{"num_hidden_layers": 8, "hidden_size": 96, "num_attention_heads": 3, "num_key_value_heads": 3, "head_dim": 32, "intermediate_size": 256, "vocab_size": 2048, "hidden_act": "swiglu", "norm": "rmsnorm", "norm_place": "pre", "norm_eps": 1e-05, "positions": "rope", "rope_theta": 1950.0, "rope_fraction": 1.0, "qk_norm": false, "attn_scale": 0.177, "bias": "none", "tie_word_embeddings": false, "parallel_block": false, "init": "uniform", "init_std_qkv": 0.117, "init_std_o": 0.0, "init_std_up": 0.117, "init_std_down": 0.0, "init_mimetic": 0.5, "optimizer": "muon", "learning_rate": 0.00433, "lr_mult_down": 3.0, "beta1": 0.95, "lr_head": 0.00714, "warmup_steps": 200, "schedule": "wsd", "decay_fraction": 0.578, "decay_shape": "linear", "final_lr_fraction": 0.0, "batch_tokens": [8192, 16384, 32768, 65536], "max_seq_len": 1024, "doc_mask": true, "train_tokens": 97930000, "max_steps": 4194, "dataset": "wikipedia_en"}
Each number is 128 + 24 x the weight over its row's rms, rounded and kept within 0 to 255. Layers, rows and columns count from 0. Numbers have three digits each. The size before them is the row's rms in percent of the matrix's.

# up: layer 4 MLP up, 256x96, rms 0.158, rows 169-214, columns 0-95
# down: layer 4 MLP down (transposed), 256x96, rms 0.154, rows 169-214, columns 0-95
# gate: layer 4 MLP gate, 256x96, rms 0.16, rows 170-215, columns 0-95
up169 099:147133163141132119122134106094101096127107144123135131186163103137120139166153142110118156132138161125113158156105116107149143165153141153137134129135125164109133120112116139102177096150104136116123102102134220132117146099110135148110192145170168121137140150115132128152121083100119146126
down169 106:147141140152143114134111122154116107114117136126138066092067127108131092148133123143142145119125129133118122127098120101165089136141148122094108156132093105149105131130150133127159143120118135129101107100134125119168163083064119112136131098151073135136118106111089116112146091173101106068
gate170 088:135126118123173119095133123163135151149168107144124131162167098091121133138107155150107132076109088075122131133118111167119125146111133144073107105106166121155139154101138143156138092114164130166119119121135111140130125099137155145158087150142104113105127124123110071142148085108124101166
up170 093:126093128162135109127179160110214128119134178106107109088111122147129144120144172145120134076103140127120153097143119116126130153138115131120156099161115115117114071150104136083139109171100145137149123131146068106140138159136141137138123132130126100107135131143123130134099145139145138078
down170 098:147105132091128171171109060119150116124142142128130157082132075141109148105155103135149108109118133118137163125139145139104108155061128118121105185103156107106117152105084146112119141162104161137129123119090117120117125091122120087124127120146132123125102123095147073105108114124132139121
gate171 109:116153168134088121093108140142098129111181126131146157105148163147124088108117089122089104099145150095177164114157144120119168123099105135109130094105102125125140115118128160120158167143144097111115142138132163081102131128125103152084139153126149136130166134140150080130103110102104104146
up171 106:109115091120155139088153155104102131136133122112138134133096123148074135096115142104110118116128126164122176106154165139101114098120126106125153087133136130102165132170141128111081105071170125131125098119189161141100132110102161145122125158108094127123118126131170101138149121181122129136
down171 104:139120102118128119158119093159120111121132135125132128111057116111088120096131137107122111133133130097122168140127165161188161106145166169152136145106093116133098185126100145116154127126121069124126135113156091098111152111134098083125096136103143102135170103104107116140105115137144132146
gate172 096:140092099075135106127126130144091115143124102106106131127161120091108105093083148142137145113158124122111101102169103114073122119133112123160140093133138135132148145160094135120159136106134185145108108143130112155091107113073113182156143172112106122100085135121148136132142148141147119104
up172 106:146111097136150141150161125126110112082153104164115089107137144112124162154127103160122100120124158128172141085156141109118155133141164124134147136147105126157097135106144142149148139120147075156131131169130095065185097163133092135137129090107164168147126108130140106129137135137159119105
down172 110:104125099138160157137156103156123124143159091151111129138102144167128113147159139109113133142143073128136107125119127109125111083116139144104146146137135141132128118089127127152151123140120076094106113134093124132155175117166086093143139088102198150144144099122120138170168133119111104178
gate173 110:109126142143114117094177139133115097116151143122131119140105141161151143099148148182144097170147117121108116111125112156175142123146127096113130122146139099131163116121117156112065164103183119121114132148138113112111127152127144095168127138088141076122150180124120138090156164113164104116
up173 106:115133151127122127126136168113114107102112106145110113111106147146116112141152139069151127148106118097121110136132115083103120089150109125155154135151136114158137155140150094184106184116165109125133096086124125189101134100130097142098112148097130165134131093134173125132077147164119122130
down173 104:111105129158131123142132166126118116151116105102127178133155145157144166116096120117141118137158115144095124160119149109076111096148163149084164153132121144107087110120180149124069165126136099151127069116139104129140143141107124145121109102126148150122135123179119133147140171107155088128
gate174 105:136120127159097143162153104153120134139128096178126111120136125158117147096144144170167099105151168098144116151098132115145133160150131093144143126143153103119125111142148165124119151165137140142171153142140113134154140131115171142098173097084105095124128129115097130118164192177123139151
up174 105:143132148135136114141118156150105150111124177155144075146088158128154156102131122123136090166176146122151103084147125123147165136096147158119109126128086112100183139122103123128100098124156129111132145150150122101143166102093135093138132101099135157112141119111146167174140129114083119103
down174 108:137102115133148097115090093110133118109141114067120144141128093147144125132131134130128124125143139138093114127126185118107140155110103127156127077109129139127135164132162147153133100113123103134122135160080171173108126088123143132109092117111071206144119129116153123153169122160137156128
gate175 095:119120187150131126149124164097137156133116081152118132087119126139115112113123105179154143148102123121077116133135136145138128149167100121092121132122152158119088148154101172135161168096137149138124102119071147144160098130114160166122114129107126142085090130115105100113120139161120166142
up175 099:103125088113140108148111094160118119162121090166106150151148122099190151112135113109137122175103141088155113080137081128125149119121127134127117144122121145115136160114126139119132124125159091135126121131144109080128134114131138132149149096127113129126153099137152138145131142058190092072
down175 098:135123137077175134125132140134103145136160126150102122137171130110089119123092127141086138114108154123138102108144129111136110140104143137140145176126153130107028113168121134158141134121133140125113117118103117153093107146092132135113122148142123117118097098111129075182122146176118113095
gate176 109:134126125129113128132142176157144117103107163147104119144133140096142103144147143127142113141117140110153107162094134120140116104125133133135148145141144068129101134135122121149177124149104083070103103099113114117139072146076117093103116176094137126166108166074109124131146115148142121081
up176 097:165129124117169103136116113154112138158134138133111117145147143188128155139115139181174137109099087127101125112127128118058117148123113080126143142133093121115117144133119076143094144168125117116092124105113153123165116142108136126156122187117120143135169141124103135171120079101127119115
down176 104:162131167092137180115131129124133137093112098186136126098100141185131157114144112163120159127145082139109086085116123125144137106144134101122158127069119146148179156123137132131108156141100086113108144131165145144114128140126158110108164142132114150122123107133137167152112152110145104100
gate177 105:113155135098129090134083159113125070141114106125084158131113082134151162142113131131131116098130097166069132128131136154150102103173116129117140129133143097120120142142097111099104131146135141079138081087116143163106095132099174120088112123131103116138154143101134109100138158154142122140
up177 107:068131109130127116163124123161080121172102088107130109157157093141116128108102108145126123104141126185121147084165123093121111126174146133173145100142109137151168101154126177127100118092116143099130129102145133091118131154135156153147140115158138132132115122136088120132162147119123157096
down177 104:104114148136138127151136157135124154152154108118161106109136108138146196134153103145137096152144136097142111123104132131127125169135136084121143116132153104108143164131096106091111149126143153156142093092125119113068133084120128185109165145147105153122118102118152137120075174152133168115
gate178 099:149110192114139119142093138102145122120139134186152139096091151134120126139128141116116154095144167128093153120105121111147128119063146083147137114149149163124130164117137162075099117127100089139127142129097120145116105102094134142106131144072138120112151109113169115137133141088160133111
up178 092:145135093111110108130140114132184148113123135153125123118148135138106160144151142149117146124104142112102107137135126132157148129162136097127186104131098151105117148175123111153146063157146142168111130110086128139144114155096123167107137090085103162127148139131147111121127203154121126090
down178 102:108129126139159145098137132120135167168080102134162124126124152147113130179120100123127149134116161191100165156102141160141131141149131120130160136095142163118153095120149103147119111125120129090113115091116154156144141118110189126146114167105129142067149085153122154135093141103119132126
gate179 088:100124137120076106162145131127100098159119116164133114114126190113106129122102093080156076136132111154154125093151130154127115063095085111124100142167131114105165114118132133107146155117100137109126106088119148139119156140105108115137122134156118150129112104127137092094136079159126120133
up179 095:175171111126166137082114174101105125081122135124136099141139117123092153144117145101096144129100097128110135146115146089143135125105171165130120135106132124155119175118117166125105066137148145124100141137161098111120123089134176141105096110082138114163151139151127157135124106123119120160
down179 090:149147133136150121136150106132084120151118126158136104117135151109101131145084134158136114118157151126152127137139142090119118104128183144109115089114149176135132080066152204161123130149114127133136091144136142141111143144153112111136103169131129117099124106090156107125118114129199122139
gate180 102:149066139156159155113105159120124141156151152162127134109097147123122182119124148129175125126100148145121126134115140153089156123138095155106110124120104083093150147135155155136121154123073073098143113139106109162130148108105151134101107143137152124117183139136152107104106087114112119137
up180 099:091098124117103154137097158138137134140087097135140061120132108158095122115152124113121121163120198118126158151106175145099137125115112128093112108127119109137110149135178128125096164133147147151145138148100122152133131179106133099108115179151171169104149110113119130130116127115097146112
down180 096:099110109124144153148123154135104142154138117098171113146107136093107089154142107163132145114163114127129141103128149111154153118160132114136163098090110104089134097104068131127139145120091062110122105113152109091125089157139149098095118129082145101120143104146161134140145144125164142161
gate181 105:144140137125069115126086148151137137133146105153110176159126129125073123146137180124142111143144118124135152124102144120122182158102128136142163187113109172138138107151082138142146150095126140098161165121130113140108147151171137139146131160180113100166157145115122145134142143145115118104
up181 101:159133154117131104131124101173114146134100117120120162167094191127108132132154095141132118144165159048125134144120113157108154099116147087124151125138165131134131127125148119144138161151102143146175121119140146177114122121118075144127096126122118142133125153136092153151139095080102099128
down181 102:096151116118132171144146123159109148134119135159140102127116118129119146088154122145109124166131172141127106158170105141115153097153102107143130108133141167149102134200122183150138164123120121123128163173086125151122158132178160118139134153138133090126144135119166093127151170150116119106
gate182 105:093127160124106121103118180118146114149177149130125122173133132110107119149165114149104130098130124167126110119128151127139135125079120117110153136123118083110143156086116136149194137151050139125116143112070131120132158163141116103139118143111153097174118109141115109148130141140140160106
up182 100:147138111142141111112129159087068087135136132180139110146082140109110130125142072143136135119158120134117156139161134092142145123104158117135087119126090162118110159098148169097112089134116153124095124143152097120145137124104147113157138120095077171109115104111152105142111153118167143122
down182 105:128165116137109117137104145146096110142115128124147113108125129155150127092120177109156153163122145138112108205102102129125133127174138165154131113136097182088084155118142171116124109112143145101132117114146148130150129104133125177142113116132150106075119133121077122109140159104092101113
gate183 106:135123136131142126120130160172154116117125105153130133088107119133107149087145129152121144152163102162127133067131115100133133092137145088113128100147140122135181155133132129099150144137113126091108140101124118078154111128131123174100147151142164156133178145183139092100102108154078139106
up183 096:101105115136142117150160089141057126154145130145127115087118094123116162066149144134135121143120135114118119126125105115092145140154087112103149145140146133136134188136128105144126117118102142166126157144197152141103104138139090146130136172141131147165146135172121121136127092125122092160
down183 104:103144124127103113100137111096106140163135114130149155124132152114084134120118104107154182115124131104132155124145121149143124144156114178140139159133124087154153157152097105082127134086114128137169100104112179137168085148148090145088118099108121092166113120149112136102149139136089094146
gate184 100:090119100112141099139182128104150141154087086071115126100131136133151134135122134153148141132069079138116108118122137107119131188137116166167105144120136092140093102172137152118122119147134188119093151124118096138132103116131126103137110128109119086103126146118118154157117162151119146118
up184 096:120125174135130152065102132133160120118141130185116150153093094150152117148109115068120075127111120107133143078164102139160114123124080110137104144135103145105099149158129130138117150081139127143155090130179144118150168131108153151123140151137121112156106123118105119119129140101142122109
down184 101:113119105120139155150181139109146158124165116138090117121160138135126124131111130151140070122121134086124143099172138120111098138146117202098175157119119148142131129164142160130088101140136150109095145107123129113139094153105155136137098177111181126127098113121129146132110152122147086108
gate185 102:116061137115111122152137151125175173150157087164152114113156107145151126141126133151123110116089070117135126108138139155153124160113129145115148136147122142125075094147066116142154169174152082141142125119113088080130120125120113105141125149120127141112140110130087094143147139132132132125
up185 097:152173173171126080127120103146154122122158103105101161150140121112098127155162080110146143128135116125127135128103110135108125112102133117156114161088148160151176132170187131114149097132091154143141135139096158159127132098113144122119116169127141122122119116103124157151119193128109105124
down185 098:144121150118098158138106130131140123100116072144134106151102141160100102149140118113156139107100118113132145140128133116144143167143082123114135133099110146101151108135125179118135133130112159133174131125112086123145116121132120077111154161158126113119110090113116103164143224103176111134
gate186 091:150118136107112158144096125123094149135127149094101180162088157090152139139137122159161097124153137101130108122128135123120107104186130094134141144142160125158140118121120086174128151139140128142104079116118109148143098139119140067138107151149149095098149166135091148129132164175145124122
up186 094:116124101148149115132142134152116137142093137123129100111143102180113130130133148108111162180095104108113172110122146084122108115112139172120145130108090103124173140178082107106117112153112123098155135125139129126087128105123166089135132110078112129144153086119094154126150120118131189140
down186 099:129150140134103104180135083121108184158113087115130116128109109121125152168129120119126120152114102145112160125119132160112136130146142172143136152128134088119140154145163145110104115152147150137108139125122156102134137124149094112129139112093146102098157091088178090082109105110098071094
gate187 105:121085140121147100127102134125128130130103074135127108100158149119076097113147127104102148108125092085126099139148143160083155173120126158104107095142141109098137139156108137110124167140165149147148131137140145115133145138110173164111124131106155107092149134100176148159075125138104116094
up187 101:127163146119087140143108130084127135156153132155129167113133113131087154097138149127126152140171132137128113160093151120081149149167096123121124145129093123144105163164141125114108139115108143171147129151187113128126123118093179109200125116114153122130121156130139108179099131143157128144
down187 101:152155144153098166096162130101131123157138124110109150174141139127096113158134143109116116133184119119131168149116127045151152108153128090091168144153126125141130109134128153119106124139107167155156125142105118095137128125128135091144113122122090157103098139177122132183129139110134156132
gate188 101:130159123061111142139147147085097171162117141143117117139123135138090124137119145081155177131131109142118120122113150095120137138140125128118132090122110100149159154098061118142139098110144118113146079104162149131100100128130121114126140115126155096095136124136118162121143073163124184113
up188 098:143102169143111115126103133150193154124128153146120134110155131119090107107114144139135088181105135119141130107149158120149140123129102102104110162161144152119121096127104156146139156115134128131154131149124146092134121159193105133112159151194136121117114117123174112155124098111186095131
down188 105:128089167140090131143129117103151105139116145176054149132138155122127114095107112142116140150131142075120111135158130172142105154088091146105146138129149146141174159150125147109108121095159107139119120091162119139104146162118118129160150124140123145167113150107088133156135147089159137156
gate189 101:168119117170111099138146093141101116121114100122102130106096092101142141141107135126106112111125083135162149104130165103137149098120176126167136111129149120103100123108150134103114110126133158130113123145123118177125125141130103078155121143110114117134114036097094155109140119106178151121
up189 096:124128112133150084116177155146139116128145122096186114106153148126106151132137101153088127125144134097120161144165148144086094134105092122110161131125158143088150089164122131136138113143111138124151166116104133124125114151123122157158183087147142142141145148150120174198110123111127108126
down189 095:118120105128098136154132139145121109122120145176125168141147120104146125133132149106119092101096103158151125123125067091144124083080139068097083125110103105107166116147142133123105152150142174114114122154149100121139123126143140120079146109103078162160098137135119122128110150165147147137
gate190 109:150109093113144121103092103142127116128143165132136115159149171207082137131151091113143113138108119110116134141130122111118177151109142169132101144140117164101125115108106137168113100151094133105087125105114125142111150088171109134109100118145141126182117147096152148143128086103141109116
up190 097:132140102096133095086117129138102094164132156149108123123167112186103083129125156157131119129115147139138147114114149115148145181139105114097125124110095126106103122124125158139130088150171149109155092078153098143158135100148146136132112181136129110172117131076139119140136167100111114119
down190 102:124089133144119100136140135152106156139141121096154124128142090160132134127157162144165119096128124097121193098133146120160111131169146133144134130175137108106114101155098092103176112165099103097133136098150120129112119109139162128131126156108162126137104069114153104130071144146116150097
gate191 097:155162146138159131154171107135081152107157124141104156136137112101140127111112121131141114080110108159101134158109119099169126094115146111140123147145129126083147152109112108149133145132134203145083110129136122127136129157122097122126129100127117139192111089127145124125168109107171099083
up191 098:122147079151136145110100129152160112092097092124082120129154071165118174131155096131073159134143104109147115123141100129163123135107126155132115141117133140148116106127135055141149105120147131135168130119144126149122097110157104127127125094156139125121165164141153100155138155091117148103
down191 101:121114146103149088092128162093108156117132154146150120132095117125135143104136108193096152115134151135133102116145175171153124076129140149151186125143100110122156126141120097128142087110157144131119108101123108100119080118146122115148120113140125078123104116075132155138142148082132114110
gate192 096:113157145143136138185131116134111131134129147160138068116118119122136134165115163151128120131109105141189085154106118174136125108092118130161133127123122139093134079089122126138172116115145129119120104108094151129076164142101123102114097136120131108120146152145101092157099157159116122075
up192 101:103124116135141122118087087105123121159130134147124146130185130132099102101108133113166120133168150131098172104101156094141136149147169081099167151139085101140150129134097150128104115136119121111114142147175127138148083113115147123126131141136145114175093092154192144111164142120134128130
down192 096:125119131139110124120170098092100097104086097127161141121164081131147133131124143074158130101163162110129133104111113132124122118101122142146127135159110119117139089133077135150121095100173140131098130087131133124116097112128145129140134158143155192178136107144139110128156171096148088136
gate193 097:140136091101144115128130108148093132146134118176106126152141117125141144116115100092136144143130105162130104162066159156132125082134123158089132096104145135115126096111142186101139119147059170134111131130154141110113149144122130127109103154165150156122165122186161153147113132117104130135
up193 092:151171130118125135130092120130123090117118115137132148153115120133139152159128143143076136113148098138155161103113138137119141182158155118100175132161084122124098097157121081154116149103147102101146104130084137161091083095108140136118118170131156099112115116091154098114126147150089113120
down193 100:140094144170109112142157106118174089134139114145155088112140083114156161143165172140134125165147146090117119121184098112117125167119151132151098067094184128157118142160152134139125166133129135117110103141147151129105128096129114144145128147099143098136120121114154141104133107149108136158
gate194 086:104134158169119132141105188119151154153139122120128131089169139161122149128157147157116125127124146128103145112150123143181166138110127111085158139101070114135129109137105148174139122147124111087171113123135087139080149129169112063114130149126146151124137133139127084121122106116133135100
up194 096:089166112144134071125139089129130097104070098124123161121113144119126069140126129109100132123147097139091135147105083083102140113115095134124105113135104172172154111167122092139121131124151127120116113113102148118181167109112119095140093147123140089131122149130092130146125140151116112136
down194 097:150133104116144109127127125104136131121160122082158101177079146127150147131106141157121158116176138095133124155136152106144133139136105154140115150128128091116105152115134130142118128131141148156082120132163181105146093125112160185129146120147103089140121120062140129110099147159096165169
gate195 104:128113163125130143142089120119158129137166137099125139178134155140125124152127150120126087159131130079130136074109172142123130146120143131119147112131108097145121095169136141158094127091107103123144134101145124110132170162149169099123095186136134113135146055097150129099137169141114134139
up195 096:122124138099121158123101107119148130144145130159104115106082142111154148139112083113148074149115114091114096112129133173070124136128115125065157099149106143172100103153128140132133157074189148125105121136136126125141160109142152135102102132142170137116132078142120120128110155134130108111
down195 094:125115158101125111116126138100092156152159137130145105140123159127141128142106125115109135111113093122135066158121139116111154176127066133189149148153093132136129072123140140143113116119120108146121151102127150129145190158165129119153105129164133150083108144108163126090115171144147133123
gate196 099:148149117111109125135151083133099104157119085108167166119125152107154175148095115108113110085123140134114095112131091118105140165098118113096149101101150112085122134163141141072138131172126107121162128071142140141139129107083141146100135141141149133127137123113167108084134129152095109119
up196 102:132124135139108120157121077190134110177091097113134125141144126144190137143135105142153099164108114148112137143119116163140180157142099127172148101113135139125132093168115132158114171121136148114120134102130164177138142128128108171105133104128118133157162144151130169115125131160112139095
down196 096:083099135128133131095124130146146094110100152097111116145098100147134119124126105145140106156091171131147118150123117156130153143142124077163132121138133173124158073147081166156148128132119148151152129144097162138116094127155140171106111117134127094167137127162157157100136157117159112077
gate197 092:136104158109096115106121083123140129118171153132080152162133092107165126143113127150143113134125096152128133144143108108092111138126126142161135186087189146148120096120089142159090116089132161113135116144146130126105093141120142146138112123122101139154093195149116156141125107107153135151
up197 098:130138059120133192169139145139138157104098163145123145107112088098140129156100132132116172104122105152139151148153112091151124118147099149081153130170090138137129159117080121122150135134130105116131148126104109121141145107157131110125137110189133138087139109130124100134124149164174138127
down197 099:132157155114097138152175166142103117162141140119185120143128117103135128135144138140127103138095138081130126162122151148095120157083188125126146114085131127149134139152109122156116102118157137080101176107096135080130159117147095120152145131125149158142139113160119095164101131118091112131
gate198 102:127117119113143092152083118139080132117174105112150124128114140083147103113096103106129141093143122083084120130119143129122158117151143111111143160132125194158119132097081134123104159147091083140098145136158141164108132120116118144117147085163156148150146162102168118128137122132143132160
up198 097:120144147148118155123141154094127128122118140136092176151145146116131106187127094114130084144098121092137099139130154130129148098146160155120116136100147137127132154093084096134108107173173123153113126145138116166115082144115115126163119121087129114137121131083073082140131108146169130157
down198 099:146137148112165091118130121087154157125127142105090112165150174140178120106098124111148126146106128140151126098097148098125131106129105097103141122130095104131120127142136167085168170085152145141098118115143119127131122129135138152103081097117126098172157167162095167151139157149159119124
gate199 111:160141123139112133137129142122150114101159129101152152145150117154151133167151121102130125144076094137099113121107141093154101137125144107110094118151133148141133103113078133128177145123166087114121128072104130120107121130097158132080096144120165106111136167114145127152066162155119092161
up199 104:117116141124146142143069136206164132142125116096146189106138118112099125133145161132147116110123180160111130117125094133123103105156127134143124118133112111163168122137112103099095073119112144127140096096153136120119126156142100112141109175154137134122118091129180085145105139133124136108
down199 113:110160116114111162097193093143153128119122100138146128118083142131139121139140140144132096081073147178139076124128130097133108104113156120145106134118153109149124161149127130136161102111143102109089128112123120116122115141131110122149134173174118126119164099116153138067103177134148111129
gate200 097:143101095164158114088113133126132115142107095140144101162137134117112092147187121112129146177101130112127150098137156102100132119101170102135153101134126116109097133176184106146134137141137144137128108129123189153122110164110108125120136130146150088143153125065160120124137138173124153121
up200 107:176126117126169112087117127128134062132138151160147126163112130128090129117176147153155130164149156135080079127123112114178127108112195102156139116124136150147138133129138102155107132123124123114128128129144135137149158161134127127152128107125169107119165133115120150100130110130064096098
down200 107:119144108162161151103109130186156152096124151106121150105137167085127125156119134112127175143124112127107104126114119124129125134126139112114125153116134091174126132113124100147092145097135153124162142109089124104148157071120111145157109149142180188182145143136131088153093131129115115115
gate201 090:158102141144125150157146119125130086134091081154108126127144114122107169122144136116131117138146118167123097107135172143126084133103126094140150076109138172154127123128195171087147125091143126143095172124137105085148109130140121121101131137168154169102157129148121122159102120105144136125
up201 091:142163104134122130146124155095115131129127112116120135106121132092159136108092134123101087163102111117117106101176098118120107149128119170132133143163131123131130116164141090166058148124130114141173143133092116118121145145111132065123120124156119113146075164122117183081164142150143135132
down201 093:116106140114128129149077133099120142129089109088097076191141154120156145130095179147162110120127088126117131132157090124139127111119119110094122140102159111115120113136114114134165120138133133094154094128109126072143088127131128101140151104139146128161121114108119118129153115129115080196
gate202 107:112093161142147184076148107119182149125119086146117156142077152147125148163132148106098129157146171130095115161094147157132145156125123123131123142106115118145145141136105125099111103118181118159146117124145160136113102139121128142139174093132103089131093175118130116100161150138140130132
up202 085:158111163119101106108096143133154143158167133108107091149108185178182084100143115139107085098134154131093085126130097119153104153132115129115146135153136125119100106130153147105152083134125119113116099109141123103144143116093118104132095162118129104116120127121122103080087151127112095125
down202 097:119096128132167186117146123114129165135134123119082116098128179112093190116127175159094125155113167135069142139109138141105128161130163129118132123149123119146170104133150136048130101132145137150140123126155129103149132105128122147134138124151121121151111155095120159114168145123137126107
gate203 106:168111173141128147097101135113170131164096139158095145151134117138076134148095119139116101119092103139163097131173094101147114106160110107126115177089129127168161117149099142143128088088139147136104113092161139137129119102164132094109126149160127116148125132108099129118115147137149094145
up203 104:162159122110134097112083089148151121112121138100080093103137123141142103150067098151146110105120131111172118107160108138100106114141100155156113163113152124177143117157136131174124168122107140111144124116145099143130137129114097101120122151095154145165157099094109132120147162151159119154
down203 107:132117157141098137127108102128106137128120137135138130136108155133133107105108106118113161133166143087083144125102129114099167147118152097116062153176107117066109076094115139126138124116144180139113126190096131083164108120104146122135116142114123100136123080174120130139134135142127123113
gate204 105:093148164119129104094100138120141119138128149100139136138113086144123112113138128135129142113145079139112141134147143111143115146130147154148070122062133149092120070133138132121171118109102142122076114138144144122139166104108135115122163131156121200140090153107156151147139089168142117119
up204 106:129127114123129081120143143130154120145091079132093132110169100160129154134109152096126162120146106106124114118137122129122136130126129117077163146101084159089119099136145161105128109134137152120121083144105099145112113085127199097118164139150140123082122096144173112163120134116154131159
down204 104:117146144086141144154117122148084154097138146144111200124134118118113131147121110111113139147110128123152118077136132163130141128104099110123113170079104166166155085132133103128103123116145102120144137134093110149115136101109126105136163177114085127132139174102177147114095118141126082137
gate205 087:178124143087126125135120157155147154137124135082140160069113142158118142130154125151097127125103137155082152090131101070122137159146120141087146148141135128129119126104135137144133142154141113106136138110091183188089122133137112124128138183154129122148117151098160107142116127127147090161
up205 094:180151111149149114150171102104122115120139156174084151145143110104100122149107112179151160100150151127106110111139123137137094113101191113106148159123160121129137128187101097124063134119110153149134140154126109102103122121134140151139149104125077135151103129131112144122136101122106121113
down205 093:145149129128107120133147150134173139126130149111105123099090127155129183102101134125141143157122059083123094099094159112124129106136120151126124125048096173137100116124166098141122128133116120152146150110117109142114098130122108181168116159172116114154127109099147118138111139132141116109
gate206 093:105129135116119127166105130112149175108110174143131145122093119106126072133130107135165111102133113122112140154103160129151166128131132150125104151103132130159157120131098149196097135134158098146162108103103110122155131163086080090143107111176114148102140136101120108126143125100112139082
up206 101:070073143162095123151117114119145136142145126065122146090112147105134127099146103127103130098171105086089107110141116155126113132169084118152133111089129152103138162123146111123114136142091142128104121122101141115152082169118106162114103127122161154162094119154136129116150139140120141106
down206 100:100115167156159143152116121087161135165176120112118112084138109114100121110120131167126116120124092132127123129159121124121147108148098169136125080124109103106106120114127123132139139089149146150165086164138135171184088167072166128122166126110119121157112153152130119139118129164143115124
gate207 095:100148115196129123099119116112149124116133142106116119144128111144101143143126128141102090105121099101147147149138159122139121087126106135133108143107103152111104135149093117154090093126126159104082115143117127128124145120072092148082111171156090092107098118155060133119164125163145128141
up207 100:130092131119101114106096149118110147105142113159154144105131158112157093152127121136146109152157147146135137126186136141146149107089090131107121143126094051114157122163096113148136127119150126135148106183139100158141148124100088161118157112129182100094101107138109153102129112110115138114
down207 093:066156132203163158099175134106148076137085127107109122130119111128121099162123124121156141109108104153117127133140130162115153106140104117101099108106128115111128100118117082161115124107098122108144116155141119138122134109090114135105129161064136170149142152136156155119148146124140106135
gate208 099:119125143093101111145136140138157153132113095116095109143127119108111128108134124117143138124141112129121136036099118119091140142129139080138152125143101136147160148147162156115135114149137128129168149119099143102100137118140147124063134126150091068134140143161135106161153117102171187139
up208 110:159166115110125155140138100119151117096139113124126127095095103112127137152158136109155112105142156132129130100113130119099175144124152113094108138166084134174072106086127155058133124151110098141133136174123132112116090128129132150097131124114116087164111130102150126173136117087092138138
down208 102:118221101119132140121118107103131105119093137158116083157108131120136125166163120134131138110108136146157110146052163107135099098109150136139102142148156152144134150121115145099126134099155124123136107121136108129159111122130123140127118089097140210082099136125117131115129120130106121117
gate209 105:139131119145104119121144122183095122120083135143102159151095104128120102137126128118118123160089080107135100071129115145120103129109129141095137116154126152141180085111134123122097120151169158130111088099142178117136144155136172089128137103142093095136113136126116146101114114083110171121
up209 105:091106118126133155158096136143151133105131145128114093170093193106134117127127117159112116134148126090125131166129150111112124140106088124133180090144115117148132132091134101166141120139128118121122167105135124158177148129141134142113093104116137124126187074146185093113159147113109129108
down209 109:183095148127157161134073147134126178156150096131105135114130153149114110130089132133130109159114155107115118149119142107134157135128172162163144104142122077170135113111149062143141107167138145084146108159157149110151166141127113113117127102107133134141092108094141129124128128103122146111
gate210 094:095124126105106122171180136130120139164110140138131085146182127118125152142071124122157166098095114154132134115122133142090134127065098114107170143118164125128132126139156137150147138127147122135143163149137139125076119108150133122101087129178144152089157143139143095121147094115158140140
up210 097:124153140111130095123142146115137071134177121140201138113144128093128131169105130120124111139152093094070107091148121143095130164140096129151131108102100101153112133141111102120152110089121107147108148108152168097104161123085097129119173136104146165128138116134141106132111141148121141112
down210 094:111102135177091102118116115096069109082148128146132105102112151128110159106110103108122103118139126140117108094146146160113109120136130149167076092119103121102122159124120084157128094133119139136142139122133122143140135132095118166147143138097144131128098128168057155159122104144139173095
gate211 101:153149108147115153114108099137141120115086135171141121124110118120138151114130098190083109101133110133110152153107137121139146142149156072153087115180151127149086138119151134141132176162117129088091085118137156099115150122143147150154123143118103094118108138104141101124149177121122089144
up211 099:169121109142109122149123154143121079123110163094117136133162122120137106153157136105124164092146091146088080138103095161139138106100147139104106143092156134142134093140085147145138151136078144117146121111132090110178106117131137135103114167179160122122153130139147163144118120122179113135
down211 096:120129094139088120168097120122159150138096140153174105121076159133100127162130087159130101109093126129080128077114122143126139126146142089153126133159090129105113157121157133118144151121092131099122097131142128095120103114131136167142124129094115134148118109117159138181181164136108162123
gate212 099:127122081143129133129102146145126120094118135143120104121101115169139114146134155142107151144144076127136150154125142123160092156113122128114132113142080137145117092091050114127133140153105121107114121131153091150156139102118149143144120181121155102140133110153157123171078197119119150109
up212 101:140117152112167147159119133162103132137173150119126094116121106126143146144139097119130164085182139172103128150130132152147092149129110107110116115157111115115119131115096144146140099122073107111129114158128141106168164072115120150151130129137169114118142150186181116121087136099112151127
down212 095:129133085132100102087109089130114110120116142177140109140123149118108110128164106133107077106137119149109136108197163121156155159167096122136150111141122144143152087170103118140110206154142133115120157131120125129126084125110143154163158136156111126136127132148115122149125126155119162159
gate213 093:153109114105118059165124094109156137096147159117098129104109130110119127100151157099104108087140133144100131129103073103146135170112127124094141122132141148139129115135134101141135112181119086097123135091142138120168133097143147127078130117095128165105134173089151102135111121099100111131
up213 100:188126112095165137150143114159143144146104147137117116155155100158130134133125155136078144118094181111145108123128123137116125133094140112077140164126141139101164138104109097141163158140091122110132145123131117110159155163161090128112146127188110131120135118119165120138138082100112092168
down213 096:138117161114153169127119114140140161119122133132093144158114151107109132102172140100135111141145114137085154127132082146134074114114168187111113129158134131121078151100070114103130145144143140131092124098141123122128160139120106147122130102147070135073158112123111174148110138149137146133
gate214 101:130126116054148107152090156121119141102119060118143153080110137110124130129180135118118120146132132114105096125111133140107130153130106151126126123140108173102079095082121189113111127108145122115128119118138167108162154131127120114142145180180129132138118143125161120151128154137157140147
up214 103:154143078072154094147179140107119115122138089160125085127122189107085141132118122120111165158095141142166130119124130157117171106108083113141112125131102156110096106117148149127099124117108149165122108123136098074131135124130155156161116126142146161116157131111127115104128128138151162114
down214 098:190124110126107143099135153116118115108134126106131101077130119147085123121079145111156140123136121156156113112108159113110144172135098127154162132135119147129091100148090128158143151108141168171148081141111121104100142126099106139117088118131133155129118107143071150121130065114113107104
gate215 104:107128103156108097145145108091113100110177084101121102101098113102105116121072097158142102115115160105144153116119166123120138095149130081124154122139154093116126126143163148109136113152100185100124141144142085126132181126132117122134141104097141125123102086118102082145133150137125146111